Weights of a small GPT-style language model, trained from scratch on English Wikipedia.
Size: 8 layers, width 128, 2 heads of 64, MLP 448 tanh GELU, vocabulary 1024, 1.75M parameters.
Architecture: LayerNorm before each block, learned positions, biases, untied embeddings.
Training: a variant of SOAP for these matrices, 145M tokens, 4410 steps.
Each number is 500 + 40 x the weight over its row's rms, rounded and kept within 0 to 999. Layers, rows and columns count from 0. Numbers have three digits each. The size before them is the row's rms in percent of the matrix's.

# layer 2 MLP up, 448x128, rms 0.132, rows 236-290, columns 0-127
091:514508474546471504563511539509494472484488545560522539476495470459583510504509432514501481474578532519492458475475531495574507518489530383492471473498425526491539424541447538442570520473517550450446475449458557617437500547449428499438536482428494510481537523427507477558493459477524528520518488425471507466528564537512557480444469515484518473491546485473486509479513505464474563481553
093:548536498484456460555516485483517504513488466599499506489476540511481545551522458492494536568455475467540502467467499483524499422478482528566594492540509436561531493534549493473545513405532558465563472488481502465504485472498549489556531452603505536495443516516501479536513487491512420474557528488484573493492528497462556457484539428514480521416439447441486577600485443479477500522522
084:517484455467565566472504510524435465482522436454505502509503505552507524514516445492586508543505558463477441489546501461456507601532543481459492477531515519493491557548532524481557403512459520453534497608483501529474455512554494523454531423457447456493521491461555484500456497551544481577523504519509517504547448466479537452461449452426481485547550456399520525515440482442525487532502
091:518512428593478460507444542522521572521480515524504467521545456529489527496451450469482407474476540425445481524509455524497516483610510529486494559530518427559456475496454542508538473428483458503525506512495474569444467473518448588525418518498463449530543572491534450523434527541526464528533505537506494546530423503424498491536512517542563514529466518529479437464536484460534536491476
109:580516529431506533567458451554469495542458538460504529522564473548463483451444514416478461503508461473575541458521535511579517488528449524572424441471473494483541495537503506529504472574431560460516471507517480512528468508477450500465490546431550474531494509503483496520520500470510522536512587497550475470554488555472486454441527475475530440548529545477500569563419456473528501593500
096:513485482483508467544484508542478486444493462479505487504487507553477467448565453529518548509458459514445490468504490522578550489549490534498520506467528489448524556505500421455463481570485409449490536485426457481540502449525491428490450584474527516537566490515411419412489474458474498507465496482513508571479551549489489441545563506495459554502548492425565485486561471449517588551504
093:481528479498508537475542510456533490513539529552471526526478507495511397578456491452452524450497574461571441494424484525617485485529515500427552457449450454541498528519451564536480497430453488493457501518494467523451519479498519491441502540519587477465481545510477459494488574483459433582500457452511488482446521539518468536570510531474531484421461560476549530529505517519542561520511
104:486470477508544573491454494490541559475492505510425494533484534451503480536562466490466513534547521535476530593530543528573509492442551521540416539526571461517501470455519558457497477481481533490469562458496472444547469564455533477452431539504528515492389528518548516574503398495506490502485538504507520482443456484492486492438474530471462558439484502531513493482521457476487524587603
088:476469471517519507483517492524585519515511499500496529513549511531513603503463455473446434478484458487498527462532516462498417500490501510496427502409467474517550478435544557534528493488522484536493426495491534465466466526426540454516525492519517493521546556490466536567458517519505538500489555442497481577473484516565597572463551447517455573476473495472454457503473474429451461380550
109:484519478456530493527489484529483511566436468424467484549513502562505492486534459430517493471475405534490493481473527464631489529509488551469502475431517550473472517477530482578507531505491530417501462508478538509546500493529515405471542501459448487532501526542484423497480530464518488524477507504483517601526471584529513523477409506495559544548476616490538504477474535451497426559517
088:475438546489496609556471604471521402497545485476536529636510511519505503491527471440534486483550572466472536488462518454525459452490540499537479466446499535485584478493549463495413483476513552495515489505434504480500509517483455517541493459481449591525515472494477436516554597525531428541483495494491538460511442494525493533478458520476521509521515470481496559501423526464491501470530
104:397545504490517444530487438513460470501502440541573438502493549527554527487508554483438472531502513510470421502547485462505472377577529489481491491564477555468501492526525526492561528468544439542502489544568529545468433407459430540498506434500435524552529448480552475498482541578557511563521524453445533479582527501480500473497538502506483468541514506514522500519498512535511458495504
093:460503431421501460503486494476463520497501526495471478443509472504429529541493579503513502494514498469511466489445467490435520476434526500512502574454498489460490543540525472515539456478485504505551473515502498572510489487499569455454563582538493459522429538494625498550462515486563468485533516520426521452620449498512475491582423480525515565520479494532500536545433552483567452545487
102:493512495442504535417570608429454480475480439474544479521511520491500541423495430474507458436440510524458526478499478458480537511485442520532465475516513545493542464502546491380557432456494506503527513447504519462462516500493483464479525446550465505450551518489536473525523532544611498564537508538506541461461562492527518503474473499471518479491522473518452540594481441419486492552446
057:516485503535442540553435548509567471413450503556474478481503533496520476518568454438544550487508533496481477431549490404512532515459487460464451553507573507466529519479525515485482457470461531516557467514446509538466528512534512567405484513515550463500531511547508479468435556434409460510517547485543478470561421508516494432555468494516510525514486485504569533477491527560482594499450
103:462503502468522507483579521551471457510467551499526500473513518446503492490451504464539543518478534485470516551460478450500511535509499566532505549476521481503552431560533520494470484497432551551511477428503479466532526572459505442532524456604526561421479544467545478540582449452530542487503473504475477430512512523512547526434453457458434464436475499531474497526412572483415476585526
100:464482509534489440478475477475493473488482556545444498532489532456496480499424514508560469500483503555424494456565488517455428522586513510527540414468471463556451510512531436506504485574452489465544477557475465460519458453459504505545500416498573511567540506565444552475499459502476482543482604478532450465532424496436591457466547521513475529512505521496478475529473560460527506564505
112:517485558511558456485538475437501505534466479505570517470540503498556461464507492509577496470468510466474477487489505445532516495449458430565514521554478499470529541534467523487543484465463499520510483513542454490419486568510495471506510479447492483537541519451455454519406517439586592457590484513509467501433550501554473452577480516504582570499552484555466485489471598537481491500582
108:564516529471575560510518587429470519516432476522569430575399514481486473442511485478550466486448527504584505521509447505483543495545410513503543504531460503563457603596501539512473489474461478503556496524524472491534555512472446470504483567461465545429520471477483521531463482490487502541543459502483554428528495515464539469515485479527550437498452477532489537499495542506497469436515
104:494446557486589505520440448456517506494510477542539509432542541500513471434517435481502488467507471523497484432513522515549497478429475514543485566470429493514438540489453502530562560491539524532516554490539456506547472508460490457426552507461568531491535430406509553501523544532517526553461513488534412441444594514535464509489445543485524484471483534462541477467506507498586526463571
097:414531539444520471502592417487537432555482508503431445446469500536530485502551527560546470537482454551527464565538524517448486423487515572510456518533447459501538543468506468499538517602496490457447506470526484498495492428496531477447528541423523534478516544546510474478504479491539431480527487479483445471551513516549498549464539506524549501512545536465424518477603532519466462525464
096:578456514454473462508446484528495497558517427539506488490489555545523524531524470539493506493509473527496527441413459442564482448531492463502507484517529467458465508494557486534574515511517493526516526488513453530445566485517405512498453505515508492576424552582497546558449508506576506405453537434472551508475494509467474500581485460563607506563523546456532491533501466487454498510452
106:508539483490527448441496486483568574526430463482495485568550485452495540493512542491477579484488507499505459517530468445466502527395479541527444541513539510488510422467496527458599551493483486508452433469505545475536514496481526505475473469472436588495476507521540439492513540488484534496463489370546540439471467529521511442540503544476505464480502561530498465547521513588420456463451
097:521552484535483472514463509506555476557494497540463442423478447470580582497416475542522496438480463498437512513520468576501493406532489545388539437465534452533527496495498514530490520539493437543477498503538458475478562459505474495535494490539455497538488511528500483527470506551575424530427551466498417527598532481547548540509521525525475519455455515455442469516547513524499535492466
106:425486540533481536597512511581561470481504513461491537479427498559539474501536450518503567521478573455521477457548473480530456434525550419532517423548521450506520503520499459486538453502491457437511527464544460513477528473501467527452555536475462512513518453408479463502476532507508508454545430510527532499492466549491504442415563455495541500526493479520607497539552434499491462497569
109:484573477516504439475488476574566431440547501570554501493553538469469504491453458443528506454564574491513462406493508472514468440528462466538484461444475447547551487534534499540499532508500488541570477528468519511559524444480483505480491456493527442465476504537508580564472526517517498438516494495494487454565518443496555477381480513503487482435460460498562540466504450526575555480512
094:454466453554495506454496452509492526560526502561512546533500509518553453539521472478589569503503409503451428501555467542428527479442485524449496486471567526506546410540569491521503427524520516571424554513501428478504533540498533492535541557477525523577425505507531483523533487493564531503558476409509475492538512487491490472508516454533508490514448519496482553477462437514467456414482
099:475506518517535455540409484479544485488478448505556534533459484516495475467490575568566505510563460498518461480468539541474557483436527483467523530520454461483529456530484499470561491498550516520466494572530525457475454511418450492464553520477567479501514506470626479465500487495584478496508508536398513452546488509435515450508476483589526443521469522485548496463512545565572494499411
100:555464486532568525507405493538480577479540481539482492443518538508469498452478503442483518511500440454464536507485422477505546610525408512482457479454483503494491467539440515433511483496521542511498509482552510499514520476510541490489556477584475554553519543533522444474520471521459515525510464485527484520558411583510487458502448448482451517571491545461524466552529482515643518494499
107:484470515494528434541394608478567496552464545495490522512461546497488529421439473528511401478512476455453438538474451505531510477581496513542528460447559448484499474572516458528461529543520498478501488494525561475519451474506542442528464495523492533504451520472508492561432465544535537438495552507479508506463454512539462557533502496481493460602529458482450460452517466469420484501547
098:512483528451517535502507485462497545503424500455443533549484433525451547514590498489556457491491485514526557471491516536501565496422583470471560531538444468513488475506517538517515513540502500445438473483508444541472495470438521481494445554400504477546465492531491554457440525460599491574502547463437519498533477500443513470565559489492518483479480558387461461518571509477484548491499
102:465501487567566459532557548492550543471465485512535579561537535483492503553514486489523469515491528520517521445474472526528472464463513482469433494533502506529555463522454593558523496422524546479401536472478535547427481533484505478522500477543489527537477505516443514553547470537488558479465617489516561504498520428476452540522433467544438533465450455520468518521545537496401463439482
099:508457468407470458478539450555510520489532526508497491435490455480438527519507547464558520500485500523410593543592496520449529552420477499489474549504547526519514498508443516421506465419451503530471405534529504537522552470445502560493511518514461469508483504531501564489532484519512476495524499484547429511497493577583485554521478589472532514542469497567475527447499495471445423514537
107:532466532561489448441537469470501451483521443463522509427542562517507548570484515517462497514455531492470508478487564540496488548444455581448502455492537509446606541495477492466480487459441499452443484477534471459592509502439515470508511465570459502424429527536534479451545532523487550413521535464543521485518484508487479553467516489507505520431445522485560517560476589516468530539558
104:495476468522497540530479455475517419460410470484591537525554556488433534576472543473564493454478474602508505534479550506552456481504497536534454444498446492514517526488464472470483491566590530508454544448488554464474461487528550435506441505525479557458447515465493531529506525535474559509475514463452463454474409514590554544532519488568467509482526445510495439490467517523507467467501
097:484510469509481570497549502512492502451554534453547467610479551482404538513504533492497512490484462515493585521476427497523505610609459517454588510491487520542538473464517517462513461521485544566513496506574537524556471416455452431499460513543476523493540465459522432485566529545509511433442488535474497591489502545522459439534497498470529506498464468475482477516513512553468495492485
089:494457540506568417484457513496489514479519486558511461473506491517477472502444422490497486452483464458530464578439425452520540458558503482538490497476461494510452509475608481530481497495478505414560484528499406470519523501488420481525491518514538477493568501532567557529490464505550516544582427561503563541423545509491445491537483519423532541477477499465528535470466500463598541494513
094:564534534533539516460455543483460506490552553522572465448534475449538549531522494525535558418474559494481476530528461496493478454493495421527548486456547434521478518433519490479518506516533574506509505502462420597483494483557539547553484487482440466458490526515550614508477488521502468535527489437477476428504474463462472527521526555469466503435520452497531517568436469518567440558467
087:500563508505482475516473439495510401504516453569526508459488539475519587464504485542521542506535480567498552518515453542492518470487520504491536510451483430463505506553525523527458578449487497544465517471478465527510440519492504529401467504419480504494517460422498528460489481456475521533485534427518462442457505522579577463499478467445512546428519557444570527529523529500555409589479
096:503520499517566530429489471534487494498486498497465464473535444554519463552498546515474522541492491545528462524569476582405531576410528476572479486457502408498480533502489569474499466508565518442540549416498412452476545556512528508497493464502500477466497543498458431476492450524543502495483517453524481513485476508503533509457549524477404422565444474524550536538459542491416519490518
109:469455610503499518471545440443468462453438512548449478456467547535503478521480527564562547474481507443490535589406499530517465505517495547497495500492516512464490453473488456473426486466507586497532553520492530475505487494581479518475509450468504533496466549454510555515531517470462488512488434532403474553582552472455529582504515460540596489569493504555479501544511501480503565495496
096:489535470445515508565490433480457454497461467562516495547501516473529495463451599499513503528515447540461526483525460491488441537513524499442456461538539463470439470507472522527487507530569481479495445454466613470475563413507471444520533513460516516528496432544498562538503531596480539486401484475496519548516505491564535424565537506542507537536466563498445495561510518476442511453545
094:453536466445477486501496518485493474468534461478498441518501547470514445478441435500516531515537481519638455515496526498534481502527497566477480486496497491461562488534477532495524422388480521462441506478570561496402538518474585535457466450430486476540401466496482549528504521500542489508507544468555469488523483531498517502512514506515456557466487485376504555603485502497526486515517
109:527495481476513482538447473471588518538499449511476465536440553510479496533496412520520540547468580497527581437467530414558429460535489466492561494516517500456482554494471520431460507581515464431517482565472437556494495514494472535458537530442502549473508480477469474492510480528519492530557461515502514434521554506560564540519504611495529510485542491546452519486519446460512469585443
097:532546463475526513492445494485436511436449516524504450532521501514528559512500492435523551524467486473422468510445399501479581579487488516531494539550487493444494490484500471462501551575497506513477513446566517537516537515576484504535443551547509497489483503549497448469455520488453453440467412383512504494500372525477475535533479503497475535488506504430505444571522505463574523497526
111:503435510507479505525528509529527530507549527510591456510474504523421530518484421436440440494563498529574474592528486488559515528560494484450501472487485490423454575535496485490480531425503571411436569489506549554521507459510540498496529555430484554521460458452545482453553455470577508482506543449548480524459485501506507494493445474495555500456553428513551510503518506468468512440506
107:479537502505530320533482482555540498496507384511459469525545548510472510466557546495489525582483434519426466510497485578495502517485519531507494554476530446517483485512531418526514467496511495524469452535480517473544508448530445555493422516525490513488531532503468480529424435434529438440500540503453582508529463490518503511545505470478594491522508529498485488476478472547463475469457
095:441489423483518452559458476578524500482508484509523457579464559519498483480545539546450523531455520483517531526487495442518554462574543538401512462608557558471439512510473494484503527521491467540500470470513480485497453426453441564539448457444511577521508459527466479518557518508478602518474494538506507532545438481471465495520479584544445547541490458494549482447497549490491495519519
106:543485490538522534502475464568492520437455509478470477486492477499547523519389492574459553511523499418496621460479482501546463488501537453476490504482441451536505567512566487470468541464506523515469544568464576494545481469444486483496499410500524483476493549510488496503440481555438505474473485493434582515481438559499506465409529491523464559514477572481476414511481524513476422501487
103:529507469589499524462550530451508499416453466536569461399571569493538480561496448488430570490502489491467430532483488525488534511449583540500494438523553482451518481526477480479525492461494536557514524451511491478435473512493455581467486474539465497479546476529501521462547474544505417521500474486455497560501476535503578536508498556508446510437534465529484478609496566554525515512515
089:517473560508500520523402523529442458483509592473503526491533548500546432475449455448495479497486477533440527490544486583511449514476564484533507478498529471445485505567583549513492545410481511434509583451535501470516541530495504585425575490503543512518519557489514514486540517493506509504476511542435489483532515549552485486468466447510614493487449487426481515452466449483476508556451
098:489475530522509480499441646501520482511433527506477459499573526485500468528511537531497543456460527553478559527500463530503494540458411534494449481394509473506528515521500559503547465481424550495522488459479587459583516531491483460529559469519517478520489503572556544509565450529472493494458518514427426507451464461485480530497476476507461490472551408515499469456499573460543516456454
098:470488453565585552480578490563507466528505450528491470532486570545453533521546492499485571477473523495479502512522595415635495517473518528549491492502551541461456489471492550472503466491506478433384471485474552438447477516554530580459526408518496505516481472486430465520541509449496550485487547466526486461482488513533494472510545476524470481522478471452569500488503496455502463468452
107:505515562492461518479564449570514470466513516545483492550527514481476492463451476511507546535536463480460472500553492509503501418458460540441457510461548510433546522505522552508421467550475501417513477424542444552515541498489505561468512450563483576457510558529502462524503516411431515547417477445546454609466554480516521478544513487508508538497525519569445533521503522473524546506567
103:478442427582496542478524459514524506480559524477469443491475532513412504481466512479488432526486541476526516611482560498565560522494477521499603526418431469509495492478535532460430534496575509527491505493537454456513534485395530448470495575499525531491507452496477539490533512506545498491524488470442466599510566524471500441522503524566487479514485468436542498465546520465437544499505
# layer 2 MLP down (transposed), 448x128, rms 0.118, rows 236-289, columns 0-127
102:421601477485509474573493481519462482533461503466522511537485453554497474562492558503525446489495447470483498516495491476514470497517480525548505479585480420515514539527524525554462546517519438481505567499495490469495501481558528489537459521530499449526491361447445510501562562563504477500503579513521510506491584441534460557561584520526486532444457540460561541492536518553461458482445
094:502557443523518496512518541549501504516474501435490403574499491569555523476470516488428472527525425500467472488534540547533465511518524456503451526509503516508546536470524491510486461596424473531494497510507601486453565556472514524476541506469479477584511399506570515491490586540531485546511544542467520505508451474532489440522430480518515471564540449534447522568436470541466453477475
090:420506529548479510485463503571469457507509495446494507469500489518498507499596500501414545532520581501522470455502455559489485475481543469483533478506528462511462501408520479511523461508566506496470445514474456533532527406413483470538491544511467480443529494448536503476513548581558451500584492433578543422591473502509526544453536564540473482446501529524504453474458560500506502492559
097:545611539502486518468469470453493488449427498533530463466483526491461457508574476504450515515470464490511505462458532448471473476486480475464441553521504466517503469493507511390444529434522482475469559552479520571468474469515515549471506449513580545529524513496505474534473526488574475500386480504516445471509469528542499549498515468511450513433447477359462479572445462497520454500468
105:532517546495494527569501608508545527529484519499431507494557529518511484442518499488580502555521463499554515483520501566487498503532541584524481460557474460427510437503537524496567427518539523481566503500496515450491491529473471515515574528434524413478565523512479483518464536452488546519519440518411355553564461488470478445489496465467456461448463460499522504550512478495504493517480
102:473375509448423472483523556531461537547498518524493516494424537518535441569469537572511455505481562515497520558525505501498520460493553582448524539536455503431494479557493431527512501480477534449539508524516471525530506526458532492533554526470517511562558466411534470421519491497480520484424581488491521478485560463452485535590543465540480505487482492509484474447514517513437414465488
096:567501513511502462443503521501460466515507513493528496483484476531461545493511539487456452597479556546510504460569518492558489454516484452484517419532488499418509545463498538507501527501588485488589518534450459507554542616431517531533548549514539580479484492464495484452537453507465455521449469496534502519453551489510483482442489418497506576518476394541567521546460500504522504579480
100:573507569512480471530541481488518582463474461495480477475544494461514517490529481555523497524462479450465493529481465501514478480531582485484543536501504484465466492526519534473477559488525467515544497525414445548460559430522525458526467517463416445542483549504625514493531600570557464476506467520516502533553530498467562479495477527505463431493434523460476499615510439558542445491462
110:552496507499520475491561559538505547424456439454448499496486624488543526474486482471459446480565553508502477516481490496550407518509526475531518477471535487420528596382504531437506556464431550480538523495493527502476452473510486399475454536516500489509496504478536473513471544514440521514479510477520520462532457484561505573540496536491482522507517495455478584511459506425491467421477
120:472535507445522525536522475443459502530515465492520480440395529493478519519413430480539491482565509516530461471548530421463555548476530511537449526535538468517496523447500488536480477556552565478474491506506531529507483522506516524416551437473463400464553510430462496514481514489598496473497480521504550489459544488546457415516587516542528457456509503565544500494454451521459447432477
092:414452488465481490592514524483469477548529485473533552470448472527564485490577504491503531485473553561497492564533465463546532560462498583536465535523534497459533547516514477424420489464460500507494523516467503546571513574514486458547553468521555498538445566579465490449437490452491472506474466505520490503504405500475542471496455488486473440448446520447445532574500493412483481495512
110:512454517505609493559501466483533507442457442513502492537507444444545505486453502496542501491493468518579573477499407501485522515552505446428532468521455466526414515528472525525489574541495549526485533454542580573492532402524486505555450527534446495495518449474473474515527574461475534466559452445484536497527560480489515463563490551425510508514540551500491463504569507547485525528538
090:485462545551492474483480465569410568550496465504467504520506500480467523509534499543543536455478457483472502454482542509413503517511475466471562557510502497444464510541484502506506509486491498540587501506440496495432519479502453535527455506492473505447530444510543638435520532508510425510565495510492559491522467542415369506409547523474532507509477471538468458449547507468482502565466
100:476429556526518500522456517507505498505506454468434521545462498585517480597456515472483548588457547516561433487529455430519477507476503523504468496555584473461536507474550505607526493539454468508553484516532466473419517468487555503485512473478546500580539481541453498529508463540567460483443524546499462519476450470499477456553507511506449606472496486404515545504473495519505473446536
061:569458524488495534467574532440444432495509544546524516576436492517505520467506420540547529468521408552519532494495441494483474486432468570544521498525580484518530514395515486469547441487545482506494544482504510550470615484496514527453489463553478432526470497452491543453432525486471502465483455461480508485477405509521545536512531512573526449524520495547519511464468494489548517492433
106:422547468534473535460448551520525476559611511481542478542487510539509490467509482526442511478566507520580530476512510477603505432469473465435516525535437491522566532425551465513478497570602485529496429527488537530496514520541534520510494485506490505522537532557495518449443533528497541502550485474480481458528447526473531510553495552573503525475461520491503485488594425589518496477557
096:483542562534473573481549566470479522578557461563525566390508464531439567479540486475497490567467484477490541484524449511535536496546496502466502494526458517478508596511426554495538552517438481508464469497516582439537512534472509532482541624542506467451487537465517411533534491523457516482540466453449557505514493542486493535542477548462482464509504495520522533549478512527557493537470
098:452513441503435419488461545601523471497444466518534467499518467530456515541470540488432444558430533466527486465492456525482508400495531494520527496506575592476459525467518523546450499504493538461551524493472568496545464464531566511467499494523458484533502486511531514481548590579421482523480487512519511501533492451440495530469484432469481570505533441534470560516472579448509520565505
103:483487491464515503512467473521517433496533485491492431458552505517513493468505546482467445522493450527383522520501479483459538528491520463496568501516431468406563457443491455458476511480572547553580513426502457526522525486533526493476527459505471504556479489437503410568474399438572534502463518496573435539478531514508435435497492449493568503529553450559536462498472499492522500466501
095:474460413567472463536506488534481556473546491471498482458487489449491522533517544437478510457463525465462524513513468477496518538509477478499540565535450528500510424512481567487535578493490533455492544502506495567458480469485480540569476479591403538489526574510541445413468445391506528496480505483489518524602508545493487448545606562490534541595503504493511502480506487500518498516537
096:496498514492471464521462523440479421536481485494445401467549460507582502399416534515447532500461483484566584527471539510471430541488549528559455514451519479524542565514445478468524509544495512497542512512490468531515490525500467436413495463587501433574547518494466523505495558584517448421497494524536523496531482460482510492510574523525499451519513462486433465454522532552489510509511
096:477537540558491488547511414497476538566467448588530509485535481581466505470492499523511477456475492531472495456500525500461463518566519483477544565464567547492564473503506455469472611491511417570487421522454502567524497453510560513577515512492492501435512433456473478530523466463449484459534461558487460508434526443500558551525500498480479531462497487544472524535523437510500469419569
101:551474450532556529495503601461534532476596543508443455505496541466421533559532484465478460540514546466507515525487512528498529596514450535509495581492513455521465504433578482457430507575427449498519488553413507430487509558467523474483463519448462563511486493467483547482477486549458421493467501498495552508522481488447512527549474500488431552542456476538485506516515501503528443431492
104:466555443489471532454507472453433499482465519493479541465511515463514401485564506464411482553503480525529542477526538525475533583442539501524456487509550539443492541487466497498507476455463554493518542478460533546498420547464459579420556496454504479503550464493519425513511409582469490495486452456476546486535517462499482497462482473491487440545531536498584490554478533433513453484591
104:528427556477530544490486566461527482493521475479477493493476554435422553430464531450427485494445452498503460529460457469551532563479408502441445477519541506507453551437532522462505423468495558512551575475447531559479550515545499528508452461533511489445442448511468530540500504458509522493546482500490481505468457521391441530425521522492493510510538528553472420540498539461485525537500
103:495497500535552517515435483462452460522482478461393478494490487559499543533555460628523532499416482414471493507458488496539515529481484454468468514542512492454463473414522497463494426451518459494417490554505545518446552542491552532524518555480506534534498529469534456469506458594556475516472442585463503545421501566483499502462491497469483478505493522534514464515551443470437466504529
101:474546470490521514448519527497499421541575551486451551462480478473511477531542413510461548478479569453484506536511445500512454504456560538560506542471507456536452491527438592529522472503450494473450456538479537516533536493428450449435511443534506471448479552487484500553518451569476399517534568479495494477489411513524457527482424529533464555528535553487528474451513529461489443456489
096:432518520445577519483520468517536479488544556448510594484446511539567586567510486470521565443471570492545514528432489482522472498495479502589462500530522480559473484504530469514536498468527399485494366519503482448464515481522440501505549521464515436510464492523521474471514493550534456485493448446460516490439438418549556455500490480557472506424506496564512510499472522505522482496503
101:480512584457539554503531470551452488468451431421490558526492435520476536453576488515477478528443499459457513567467526454479521558462494454484577477468507473438498489456480475488443572407471503482526562459497545523470499476512569523455475548485498490470556482470522558454571539467497455489467596495501555494512546521441531367485507490447493530473511480515506509529455480472481485534499
109:516461509582541503534474456498506424530529436441510499514538466528430528577555515513523592505445605437483555557495515480516489479489486468501491515510453506463440519493472523524519550477527493435477463525454463510570545533517433477469480440483511416534471576586457537497490492460508541524466512545457466531492585477461578471474517501448529474487463519460542473562448449481516554478525
092:476511531471495474465491488464422590465477519502518526503503545497445457519525547484462513460503569467417432485439470508501486464483501529453530523480566583490480376560559491501509502553463440442469502472490427476533532497483477540481505433582544556433486499510590514484415458495526499453519450529511432523540518462513535504556469460471432539502505532504448499458464540452470500463485
106:555426520458493547446508507542506478535556514497471428545483506517555502461493517489455450494441466469506490509526523507487501435533522456485489478493482497479525576474561557521502475560465448435574523529428522478503548495447443521439469535490571462583530502398501538493526515499470505512571527488560518467472515416469537433503575435544506499531509458580603519464509532446493492511522
093:520386555541483539520477540499451431525526563535485552518429419513540522477401558472465498497482472492484430511504518486544477457427422449457488491553520451518464537470490443510485457518461492567520555544487462500486487562527491472525532506505493504505536507552512534527496547536477507439448496620500497505488436533486510487449449522595533528520484475548466494511580550456466468496528
109:434465477473534543515515579545478520509564521521517561510543525484501520459473417596496475473513480511486401479490533460420536495494586487483516419514520449525519482491493574497544480456488462534534543437454489575497562451539453501558423538460432510484565516565489467501534498498477518458492469455547434512442542563542511516533479575559543491473461521478487480527470460461481478495467
102:484413498533491436511447505502482402526520466523473469516415421474487528445493489445483514430487542568528585476463434547543482574538505494487447535490431474504477510510482509485492525531507579486510477551483480484510471462571515451509528530522405557477500505481463505477486465576438510486504534503488591532586493446487503525520388499488448494493446564482507478471487481545530450485524
097:470554545481510491433527481472455506514520521490525495460545535572499477490402547510489543496412518551490523525469456477510491478548552509466474441514490540523525476483538586458544496443454510472460597470482459456579512506540524413573541502482485452509578526525490461461453520496511524509467434472427480580498551466520473446490476455563440598502525562505479499534532535508479515501560
093:538453550491483565543492530475488431505519436536507534528449436492486474520491501527415481527424444487589538467568538531520532532504479514459475512484462482429461498430485508485547467530504553514459576596524560497489505522532546541448462424481479601481522510476486428489467474457466531484469614529503452514533525476510481425471534509493469471478431465516510510532529552474555525542491
097:510464499441440572490507476434555610490490540516523506537439478484435474566431557479517493510525466525545550467518516463432566448554522486474516474506521467538480495461464516491569468436465459465473542503531493463576427466499491468491496517555537516510481517501465510440532522468439490427544487515532510528536552468470455510542496422472570503464495587423430494497525570507463541500543
076:587498477552472497437457449449487457465483496512447526560542460423538491497589537492489525487488471553472521505533524483521504465557478486429527447516598585477516479573565492513476506502530510444513489538533481436481571584575576491483534543463494553497485460418447462544444442445464475519452516487476495488534489452531521547477549462485482521566496451503518443536498519456497511521483
103:472487492474464534532495481436532527523504519470428451526468559517544452451459486527555435413470509434489470522410511466513498549489529537447581497493508498552463516511455509549559477488448572489451488468504457491525475428544479497504497593542479471561468499526505508463598482524440483526454470526487547510416541468470460483443485449555596480476469530443545491449520459449516541519486
104:515460564428524503460535516472491521471478468501523553520513584521546442521518472439447577513421549502495480469525520500505497518499514485465527504473514443479581468562470463494474507461492477503516448552462379519504454426496513507454490524476552588480499505417525550535557471462553469497451566452497570434518509462523392495463469550539500507464443430513524490541553509481477476522495
093:514528494490464558483631561477515490506529543452461476482492496492482453510486431545513552545545456487554534477421512531559567551517511514555546470485508479481560513537560553537469557503568483574551473497480460542560508424502557475496524502485430448492498426499492443468498459473479487485564433492517574424516509493496497509466436504460479494588490528503449438515470519529519529521437
091:509582548470426482510576528443520480455467499560482514510455545531463477517541522507477481493505520469424435518450499597497499546496432455456574578466539497503460470490496487506509501494524549516522507471489511506503485526458488496485557472505537538492495444592488459403519475449461438494432472554523491543460501550539561513488469500501533544542491444462530526557464515469453462554368
112:472507467560538535521512517538464479497474465469491547551470518419446417522512488580447477453476439478485495441467509533501472477505458418477479491456434520517500456499518498493486453503547457506519489464477534572495495440557508547516478534513387536424574563508466439480472487507496492506492542485493537588419520478502439482468511476439550478547493466564564508462451454517428549542449
102:553527507544480505486550500545528501502520522485600499499549464380437457521514497526541473473465478458459512468480468471523459491406520460545508505515504464521517461520541510422521565517511528439546506519499504542469586497547451594413513556485451510510512496528481493435545499467485492508510424510501585457484560451432396464527523462426482521521532469538475509492437498460508485474534
106:536527536444506456431502568513471480516476550533431509450464534492441455474529452540493584537539473519532520434518543556465486531487496510545523494495470527450530507521537546534560455492454427563547495520529500498429509455476468524530517435502514488503541479557572458518513453495491519522472464510428450474539532537483512549474502583497452456532586433499569581516409423504510508533458
099:523532518492463533478510552434431440474556547528532527476518507492461498458495508543396520545528539500497531538485502474508488577474484504482471455441466604533448519552439576473547503495548467528528510459482559456511424482453512453446512368438520463491466450535507485528453542500505508545524536536517465454521476550535499458489518459533523498445421493489519539511465517572541585501483
098:514525476488530493502431512481490502471549465509459514550524491466490521510503509453519520498498470519515519527495445451535467452570435440520484468481561453492540510416540458590393432492522523440481504495475483476510462563585505540465521490510414445524605549558465562533473523472528471466491522462559489498450454514467510403529451516530516472502512549557487516490511432502487397454534
105:502458524510521481551474541461522481512514551499498452527499508573525559490495467520539502504475506495457449561563559583486557483458482532451501510493582515425490499432490481498464446441493409497513473566491509478462445552521455513412536519510494400492493431604486550536487450543489514576506509460573450524529541448508492490546437506480546508426549530520461506484554511466463484454515
099:469478421446538507477488460477528570579548520521491449413482646512535465488476450532516497527542549515444474534505434520476568504542467532538566539470446491492493461583509468503541496466520526462506493413473451436455475486486490444507479532460531515502432531487527452501473433461496487546514551479471508541498509491463461515533530450524477556551476465525513436496456487480494425542425
092:476519538472522472464543452460521456415467549528519420405533434540525531530475460415538460510471495552512475556513476478473524489508517482546505422491482538548510578427543544530496510434499508510456556524503476459516454471507598478525548528528494505499633516539506548465547449501455495542526524474447518436508454536558501527543488456523529462439448474445498497480551497477515469460501
100:517492484427533397490517520529478510479521440505499513542497421530458525525559466500523460530466525535540499505549472492450509475571559480495463456470467611518446509467554523546569423556493511446567489558482513457547561418564482451534523501499487487553529482481478498520536492528490526498521561491457547467512482573510494425462491559456455448504535515424487538506563502494434487560449
105:587586499520518422517413461456560479483527475496511466468513534536543457502513436488484482451464535495466500452490452507435498500546564487482483498522501441507530488495540475413596451459480464497522524453518419435461467539423534542492422467493548539436493472485598518494510548476502505541509496524462583454533500474513503428521490434491431498526518589501528498479523456528509520482505
098:508520481535495549520505447499483423466503523518565559586472432492483442575490535561487577453500502476485452496455438473559441482476473480481482505481485517509465492492444570510499473498500495439552515552498451536471471494554483561436470552432552517478452502505538449484562515476467464544524435444438445501544527485463528543420529552481498491446543427409520471535511448471472439467492